From a checkpoint of a small transformer trained on Wikipedia: a smear gate, 5021 steps.
Each number is 128 + 32 x the weight over its row's rms, rounded and kept within 0 to 255. Layers, rows and columns count from 0. The size above them is the row's rms in percent of the matrix's.

# layer 2 MLP up, 2304x576, rms 0.0519, rows 590-600, columns 320-383
size [ 99 101  95  93  86  93  93  92 108 101  95]
[[148 115 131 136  94 113 150  88  90 132 114 120 192 167 113 146  49  51 192  80 151 123 128 115 179 145 133 123 135 115 135 118 114 137 135 129 138 141 129 121 104  92 145 142 142 102 158 110  78  94 122 194 149 161 122 110  83 143  88 123 181 174  95 129]
 [149  86 154  93 145 102 113 123 141 138 108 187 124 176 121 141  97 121 158 148  87  87 162 147 164 145 142 127 127 128 123  47 122 148 114 145 147 155 119  64  72  80 154 114 101 118 120 188 177 132 112 138 170 166 138 101 173  79 184 175 123 103 106 167]
 [143 162 109  93 108  87  97 158  94  88 120 100 123 188  94 212 101 139  88 107 152 176 211 119 109 192 119 177 170 131 148 120 153 132 137 142 134 117 102  99 139 108 129 184 130 125 142  99 149 213 126 139 139 135  89  74 132  77 121 124  75 120 145  97]
 [117 162 158  81 128  96 139 125 116 187  91 110 119 127 154 191 146 125 105  94 165 100 136 127 160 121 143 151 111 103 162 121 113 145 118 130 148  87 113 135 142 142 179 131 123 172 108 117 186 174 157 141 197 126 112 120 111 130 101  94 119 144  88  74]
 [124 146  92 165 119 109 110 128 139  99 111 162 117 182  76 160 117 107 112 133 173  62 107 142 127 178 158 131  82 144 141  94 138 193 149  94 120 170 149 125 158 132 112 117 147 153 186 107 137 196 141 119 183 161 187 144 106 112 164 147 166 124 110 103]
 [130 113 143 141 103 132 133 143  78  87 134 220 132 123 158 113 161 156 123 160 171 105 158 149 112 149  88 124 184 134  87 120 112  93  83 164 183 146 108 135  87 119 135 120 133  98 143 113  90 124 120  94 149  81 156  86 171 104 173 170 105 140 128 134]
 [124 122  68  95 151 124  96  83 141 128 120  71  94 150  87 122 103 147  96 176 190 129 168 147 132  89 140 164 157 134 111 187 106 162 110 159 138 103 148  76  99  94 224  63  72 129 122 153  89 122 157 125  79 167  97 160 172 124 114 135 116 139 119 134]
 [148 158 117 162  92 197 173 119 138  80  98 131 126 179  73 128 102 142 108 179 130 103 122  87 108 120  77 152 187 167 142 144 107 161  91  98 110  91  92 105 125 146 184 160  94  94 109 157  75 163 214  77 102 105 114  92  88 144 122 153 140  91  95 140]
 [162 160 105 108  73  73 108  60 110 140 120 130 126 132  97  93  64 169 102 164 154  76 181 109 112 133 120 158 107 112 114  75 169 132 191 133 167 116 149  68 144 128 178 161  89 141 163 147 109 122 183 126 103 125 100 159 142  77 116 139 152 155 104  99]
 [127  97 173 141 137 133 132 124 107 124  79 100  99 185  98 174 146  79 138 152 147 122  82 107 169  54 126 136 123 112 122 147 153 153 103 159 136 123  81  97 133 121 115 123 107 147  86 115 118 117 182 156 101 163 115 123 143  99 114 121 107 206 156 123]
 [155  98 155 150 114 164 109 122 134  79 101  99 156 148 137 149  90 123 128 104  90 135  97 139 128 139  69 128 140 145 120 158 208 193 132 114 128 115 123 172 131 139 121  84 168 132  76 143 190 122 168 137 108 163 149 100 117  91 186 119  55 131  91 132]]
# layer 2 MLP down (transposed), 2304x576, rms 0.0449, rows 590-599, columns 320-383
size [100 102  95  91  90  90  90  94 109 106]
[[110  88 125 162 130 155 149  90 119 171 127 122 156  95 144 147  78  88 158  71 126 163 170 111 115  83 159  79  81 123 188  82  96 118 160 107 164 108 157 131 136 135 145 171 178 134 103 151 132 107 117 148 170  87  84 102 111 165 160 133 128 172 189 115]
 [161 169 164  71  89 161 162  99 182 111 176 152 113  95 159 149 107 149 116 130 153  62 157 126 184 135 141 130 123 123 136 107 140 108 151 112 144 124 113 114 122 163 123 156 148 145 130 134 158 145  78 149 221 132 134 106  83 148 147  58 150 126  96 106]
 [118 159 129 184 159  94 132 120 105  95 149 146 106  77 171 145 115 113 121 131 123 220 107  96 137 108 196  72 151  88 157 159 155 156 127 161 143 111  92  95 141 138 129 112 152 160 111 140  93 115  81 140 158 153  82 110 184 107 145 115 122 146 155 165]
 [ 33 118  64 146 141 106 220  86 207 161  91 103 148 102 131  72 157 135  62 107 148  60  83  92 102 142 158 116 164 174 166 112  98 157 128 111 147  56 113 120 146 113  90 154 152 103 141 131 105 134  96 107  90 112 162 102 106 107 130  90 105 122 168 139]
 [ 75 164 130  88 134 119 111 137 100 109  75 104 115 117  67 149 115 125 132  84 124 112 132 146 110 161  86  91 177 121 194 117  60 150 115 158 171 167 133  75  90 163 101 169 110 157 174 169 155 130 112  94 158 128 164 101  85 114 183 137 211  89 150 165]
 [108 113 123  80  82 134 100 205 126 212  82 120  82 176 139 147 125 136 127  43 124 131 125 147 123 126 103 184 108 185 136 103 136 156 126 125 153 153  98 121  78 156 161 135 122  76 141 146 137 105 125 124 153 159 218 142 162 170  84 134  83 109 102 111]
 [113 145  65 168 102  76 184 145 113 127 141 120 135 151 121  73 138 145 121 123 169  93 101 146 144 220 117 117  82 168 122 118 147 130  98  92 156 167 137 178 152 152 127  72 117  94 110 159  84 131 148 112  95 120  94  78 122  86 116 124 149 110  86  88]
 [226  89 119 133 125  81 133 134 135 120 158 148 132 134  69 154 110 163 108 124  88 118 101 143 146 170  78 116 102 149 104 196 117 157 138 156 106 121 100 122  88 139 130 104 143 110  75 120  42 143 120  94  82 172 145 127 211 108 185 156 104 185 145 128]
 [125 190  95  70 117  98 116 149 154 129 166 171 184  90 163 125 151 150 165 117  91  89  85  98 143  78  85  95 115 200 112 140 122  40 117 197 154 120 163 163 128 124 121  96 121 118  67 199 192  83 198 135 101  87 109 167 196 156 156 162  96 138 135  78]
 [165 101 147 150 154 150  85  98 130 155 139  82 123 148 139 128  88  87 107 185 126 137 142 103 127 126 130  88 146 118 165 117 117 128 145 117 154 117  93  94 156  97  96 151 117 114 156 116 199 131  99 112 150 113  62 100 182 142 137 109  80 129 123 110]]